Part of a small language model's weights.
Architecture: rotary positions, tied embeddings.
Training: a variant of Adam for these matrices, 154M tokens, 4709 steps.
Each number is 50 + 12 x the weight over the matrix's rms, rounded and kept within 0 to 99. Layers, rows and columns count from 0.

# layer 4 MLP down, 192x768, rms 0.0582, rows 133-149, columns 0-191
40 62 81 52 65 49 58 63 40 41 44 47 40 47 33 55 35 50 45 35 44 47 55 34 34 55 45 56 50 67 42 70 63 59 59 36 58 43 44 43 48 65 44 35 75 57 60 62 62 38 55 65 29 43 52 55 51 60 69 39 39 33 54 46 64 57 71 45 58 44 64 54 39 73 31 49 41 61 41 67 43 51 46 78 60 63 56 44 55 47 54 70 60 55 33 40 58 70 58 56 72 46 35 69 51 52 49 63 40 44 51 37 43 46 52 75 54 29 59 37 62 51 49 72 46 57 48 29 42 65 48 53 55 26 48 31 23 64 67 68 46 42 53 64 46 42 44 44 51 35 42 62 54 59 64 48 46 59 82 59 63 58 57 14 51 57 65 46 15 67 76 53 65 42 36 52 61 69 39 52 40 69 69 58 43 65 37 56 33 51 45 43
26 50 44 51 51 56 41 48 46 51 43 33 41 40 80 36 48 50 29 36 39 17 34 45 57 40 70 51 41 28 41 39 39 40 37 51 64 63 53 25 64 44 28 70 57 52 40 38 43 54 66 56 41 52 87 38 52 42 58 67 42 45 60 61 46 39 32 37 55 49 59 56 48 55 38 70 44 37 52 72 33 53 35 56 46 72 44 58 32 57 59 51 55 40 47 62 48 53 44 39 28 35 51 47 64 42 60 49 77 56 44 30 46 49 65 44 68 45 29 25 53 67 50 77 59 37 42 47 68 58 48 60 53 37 48 55 24 47 60 53 51 67 38 82 70 56 56 60 62 49 42 54 40 58 35 48 28 35 48 26 46 39 51 45 58 49 55 38 38 71 55 51 19 58 68 74 30 54 35 63 44 42 38 57 64 58 44 57 56 53 42 50
37 51 60 56 51 33 38 59 36 42 56 40 61 30 23 29 45 48 42 70 48 25 64 50 37 67 61 53 74 56 54 82 51 41 59 69 48 61 60 69 52 54 60 41 52 36 22 49 50 55 57 36 57 52 54 78 49 66 39 52 59 44 60 54 53 53 55 57 52 60 44 55 63 56 57 42 61 44 51 41 50 55 57 56 50 31 46 43 22 51 55 64 36 65 69 44 45 51 38 68 41 34 53 50 38 49 58 29 55 55 55 46 51 50 54 37 58 51 52 25 40 39 68 41 51 52 52 47 49 37 41 26 70 31 49 56 71 44 53 50 64 43 41 68 43 48 47 68 63 51 35 50 45 54 50 53 65 42 69 48 52 36 69 24 56 29 37 33 55 32 53 49 53 55 39 37 39 43 71 46 38 38 38 65 68 68 45 61 50 35 57 54
42 54 50 52 27 59 49 60 51 60 52 25 37 51 70 54 38 61 50 50 37 50 72 49 60 52 67 44 31 39 25 67 62 48 46 35 51 50 56 31 68 47 53 44 50 54 82 58 67 74 57 42 55 61 43 62 34 63 46 59 41 48 50 54 55 45 65 42 42 56 37 45 64 48 41 41 61 53 48 53 42 55 51 48 68 48 49 43 71 50 53 59 65 37 62 55 51 41 41 57 71 53 55 45 54 76 50 45 66 54 53 68 45 62 34 35 41 42 47 48 59 38 39 52 41 60 41 51 53 38 46 78 48 54 58 57 46 55 44 56 53 47 64 70 33 58 44 54 55 52 55 52 18 43 37 49 44 44 56 40 41 56 48 50 45 44 54 38 45 49 49 68 41 39 48 49 45 51 48 60 52 41 56 52 58 50 25 48 40 45 50 57
59 58 46 63 31 53 58 58 34 50 44 37 36 32 54 51 59 51 51 57 51 61 25 37 41 46 47 56 57 52 45 59 52 56 28 42 65 54 46 52 50 40 23 47 62 35 50 41 61 53 44 53 80 27 51 44 53 53 59 45 50 51 33 39 59 29 65 57 70 45 55 35 45 55 35 52 35 40 69 61 46 67 41 62 51 56 39 56 53 58 63 35 33 40 42 57 62 50 52 42 28 35 60 33 82 51 56 61 54 45 49 41 50 51 57 62 29 42 41 32 24 60 62 22 59 32 52 51 46 52 45 36 48 48 48 41 58 63 53 54 62 38 41 36 65 51 33 42 48 50 63 42 50 71 50 48 64 48 55 50 39 33 60 27 62 59 53 48 84 51 64 41 47 58 22 34 34 55 61 60 50 43 70 69 42 64 36 73 42 45 30 52
91 72 54 32 40 49 34 40 64 58 54 37 55 47 44 45 66 56 44 56 60 34 66 48 43 41 43 31 58 41 42 53 40 32 65 61 38 38 45 58 64 52 60 40 38 63 40 50 65 35 58 81 54 50 44 66 56 44 57 62 67 76 28 41 45 48 47 65 56 47 73 46 48 65 32 51 44 43 34 59 46 55 38 51 38 41 42 44 51 49 42 47 55 51 60 58 55 57 47 42 69 48 41 59 41 58 32 64 53 61 51 55 46 45 47 66 60 59 52 50 70 61 53 68 41 58 60 54 50 48 75 49 49 40 49 53 38 46 36 37 48 62 53 48 64 52 39 47 55 56 51 37 64 41 32 43 40 61 58 58 50 56 35 42 72 62 33 51 59 44 47 47 56 34 52 43 45 43 49 24 67 67 47 58 45 52 44 42 47 55 50 50
41 49 38 53 49 53 45 52 63 59 59 50 31 44 66 49 37 51 51 64 56 56 48 43 35 58 62 52 26 28 50 65 68 48 30 60 54 55 68 50 41 52 29 39 56 43 42 64 26 85 44 29 45 38 72 53 58 45 04 65 46 40 40 59 47 53 40 41 55 60 70 44 42 59 50 44 58 68 72 59 35 40 46 39 53 49 41 34 39 40 50 43 40 62 52 40 61 44 71 76 46 40 41 53 66 74 67 59 45 50 44 35 49 34 52 34 50 45 43 52 54 60 54 41 48 53 47 57 29 52 33 37 82 39 62 51 57 33 44 48 46 44 44 42 68 37 50 46 62 49 74 60 30 63 60 44 50 42 48 60 65 71 31 62 56 49 42 66 31 60 42 66 41 60 37 62 46 41 46 50 56 56 51 59 39 54 65 51 47 46 52 56
60 47 26 61 52 60 47 66 47 43 42 51 48 37 47 55 64 37 60 44 58 37 30 60 33 42 55 57 77 53 54 52 58 69 45 46 48 40 50 36 58 46 52 78 49 49 58 39 52 43 41 60 49 50 55 43 46 50 69 54 50 42 49 77 54 46 39 38 46 74 48 44 57 39 50 56 45 64 48 40 54 55 51 61 48 51 28 56 56 48 32 40 49 47 35 36 60 43 51 41 38 64 38 44 62 73 51 45 50 46 23 42 59 54 53 36 23 39 77 67 36 61 43 44 47 44 48 54 74 39 58 44 46 39 67 53 54 52 43 48 52 39 49 48 44 63 45 54 55 60 36 68 48 46 35 22 43 40 29 48 57 61 55 75 40 55 41 39 54 32 57 58 53 68 67 49 45 34 34 46 58 53 59 46 47 56 35 66 61 50 53 60
62 69 58 41 60 49 65 63 44 36 65 38 45 43 45 44 58 37 42 45 63 48 71 51 48 42 69 48 63 45 72 50 57 46 45 53 45 60 20 48 72 42 54 35 77 44 49 71 38 73 51 52 51 69 30 56 45 55 38 54 33 58 40 45 62 37 75 37 47 46 56 55 60 64 56 73 51 42 31 44 21 63 47 59 66 57 41 52 52 64 50 59 38 33 34 33 59 26 55 53 65 42 46 76 39 61 47 51 30 56 46 63 57 44 55 54 61 53 41 50 53 60 36 59 46 58 51 44 36 50 43 31 58 60 40 46 30 47 67 52 56 55 57 51 38 53 52 44 58 42 31 76 48 76 35 47 59 50 43 35 53 51 72 43 44 61 44 56 70 40 35 56 38 42 63 51 34 45 49 40 31 36 66 53 71 55 53 37 47 60 51 54
44 61 35 82 55 51 70 45 65 37 44 49 60 48 42 35 72 40 42 35 38 61 52 50 79 59 51 51 57 48 67 52 57 64 39 57 54 53 54 62 63 47 48 58 55 53 67 42 32 44 58 32 36 55 45 60 39 55 66 72 45 64 58 57 60 46 36 49 26 47 66 51 53 40 76 49 82 39 35 50 49 52 56 68 63 48 44 60 27 36 43 65 56 43 36 50 46 44 55 52 53 69 76 71 61 79 59 38 69 43 43 38 61 45 54 50 40 55 47 38 55 59 33 50 60 58 59 56 43 42 41 61 65 45 54 46 55 46 33 49 34 44 61 50 63 62 41 48 51 70 27 38 39 56 53 54 44 65 58 58 63 52 64 48 40 41 54 48 51 54 38 59 39 52 62 54 49 54 57 38 40 42 40 56 37 21 49 55 39 51 51 44
50 51 70 40 67 61 50 56 56 53 59 47 66 36 39 56 35 58 49 46 35 61 68 56 69 44 64 54 60 43 75 49 48 29 43 51 49 33 45 46 57 50 57 55 41 50 42 32 59 46 52 58 68 55 47 49 46 56 48 57 59 53 61 66 54 58 23 63 45 56 58 49 42 64 49 40 64 58 37 51 49 46 46 53 47 58 45 43 68 51 48 39 59 70 40 50 63 48 65 61 64 46 31 56 61 49 53 50 37 61 43 49 63 40 43 54 29 44 42 30 57 46 36 68 47 48 41 37 57 39 63 57 37 53 53 60 51 55 66 62 62 50 49 72 38 63 36 48 37 54 53 29 53 58 52 49 40 51 27 48 58 38 42 67 41 52 50 52 60 46 35 44 46 47 85 45 17 58 41 35 48 57 48 31 61 46 43 50 47 49 54 69
45 48 58 70 44 50 53 57 53 42 41 67 45 60 61 58 66 55 48 54 40 33 53 52 52 57 42 47 40 49 33 64 55 56 29 51 64 57 57 37 56 70 38 66 43 39 42 43 52 65 76 43 50 38 52 54 54 43 49 68 57 53 56 38 48 58 21 30 65 45 50 47 45 43 61 54 44 46 53 59 52 47 55 42 54 71 25 46 22 41 43 80 50 49 27 37 35 70 33 52 44 45 47 47 62 56 58 44 29 56 39 76 43 55 58 31 40 63 47 35 59 76 52 52 58 40 42 40 48 50 61 61 68 58 45 68 51 48 61 42 51 45 39 48 35 32 49 43 36 65 38 51 47 54 42 46 55 60 40 45 54 58 43 56 34 48 76 50 37 35 57 50 51 57 52 53 61 63 46 50 49 52 40 62 55 59 45 53 45 37 71 49
48 53 32 40 56 57 68 44 61 62 38 55 69 79 44 45 50 38 67 47 52 71 68 53 41 44 76 48 74 45 53 41 55 59 40 65 50 63 61 54 46 24 46 57 46 42 47 60 65 72 59 59 51 56 23 50 59 58 31 60 41 41 66 53 48 71 68 49 40 40 46 38 50 34 59 52 69 37 61 41 46 58 76 61 41 40 39 53 57 42 40 46 62 41 46 53 38 49 73 57 32 54 37 60 37 49 51 60 58 55 32 63 53 25 28 44 62 57 60 51 58 58 34 42 51 48 49 36 78 62 56 56 39 47 64 30 46 63 62 67 42 22 54 56 73 41 38 54 17 55 45 57 33 58 52 42 41 59 48 42 57 66 53 27 62 40 51 69 63 70 46 64 44 68 54 41 35 54 35 26 62 85 69 38 26 71 47 25 42 47 58 52
60 38 48 49 34 42 65 50 40 45 55 60 60 64 45 61 56 37 41 48 52 63 33 29 67 53 53 54 46 68 37 47 51 57 53 50 58 49 45 39 60 57 39 75 56 40 72 47 57 52 58 36 60 36 57 34 39 40 46 29 29 66 33 61 62 43 52 50 43 49 63 47 51 45 72 57 82 45 46 50 78 37 35 45 40 55 45 46 51 50 63 42 53 30 44 50 64 51 58 21 53 51 43 37 42 60 50 48 65 49 46 78 43 54 63 43 36 44 41 44 22 45 43 56 55 49 61 27 56 48 67 45 75 43 67 72 62 56 27 48 61 40 45 37 66 35 66 62 50 58 38 27 59 69 43 56 66 51 42 48 37 37 52 73 33 56 48 55 39 83 66 54 52 48 56 44 50 38 30 50 30 55 60 61 58 57 54 57 51 46 56 38
51 43 41 45 64 52 53 50 59 32 49 31 53 37 54 62 46 45 53 52 48 46 67 41 46 49 53 40 29 37 49 49 39 53 33 45 50 55 59 44 60 47 57 46 70 46 66 45 41 52 32 61 50 48 48 49 47 48 30 64 52 48 32 73 65 77 48 62 38 51 45 47 44 49 46 42 55 61 54 42 62 39 61 43 47 33 36 52 49 50 41 45 55 46 60 52 47 49 50 42 54 34 57 70 48 62 40 55 56 43 51 37 30 59 49 61 50 46 52 52 58 54 48 43 36 58 43 42 46 55 55 62 55 45 63 64 66 46 38 65 37 38 68 66 43 51 47 55 59 35 61 45 48 42 49 39 75 44 49 44 56 71 55 47 54 45 55 74 65 52 57 35 43 48 47 42 53 52 27 46 61 45 48 35 77 50 59 49 34 36 42 50
22 57 49 68 40 57 47 58 64 35 40 46 67 65 30 59 52 48 57 36 62 47 49 57 57 57 46 49 61 48 59 37 56 28 68 44 47 49 44 71 53 58 45 45 53 29 45 48 63 41 52 60 49 43 55 52 53 51 60 58 39 55 46 49 47 54 41 55 46 51 40 59 37 54 50 46 50 70 58 47 32 57 53 35 57 51 73 46 38 28 70 70 31 35 43 45 49 51 74 46 49 50 55 56 22 47 58 47 53 48 56 52 42 51 40 45 66 51 59 43 62 38 61 46 66 52 52 23 37 48 61 50 60 42 39 70 58 49 54 63 63 35 30 51 44 36 48 45 32 33 45 71 48 71 48 63 58 59 47 39 56 49 45 48 46 51 49 82 38 45 74 54 55 48 35 44 52 38 51 56 56 39 52 37 62 60 39 65 46 57 47 45
30 47 44 60 66 56 68 19 57 61 50 56 53 55 61 52 48 47 85 49 43 65 47 25 33 58 51 47 44 49 51 30 55 77 43 55 56 22 37 19 26 40 48 45 39 64 44 59 45 46 48 48 35 63 60 33 59 44 42 63 59 51 59 51 43 42 55 46 36 40 44 59 49 47 45 51 45 14 45 43 58 47 57 35 43 47 51 45 46 43 62 44 71 40 53 63 62 30 46 69 57 57 59 42 54 54 58 50 46 68 40 51 48 64 48 55 29 37 55 50 50 49 46 68 54 56 39 50 64 42 61 52 53 46 50 52 62 67 52 30 36 32 56 69 59 47 56 38 55 60 37 62 50 56 59 50 53 61 46 72 57 46 41 66 40 54 38 37 54 31 41 59 49 46 41 40 57 65 49 45 48 36 56 62 32 47 48 47 67 31 45 32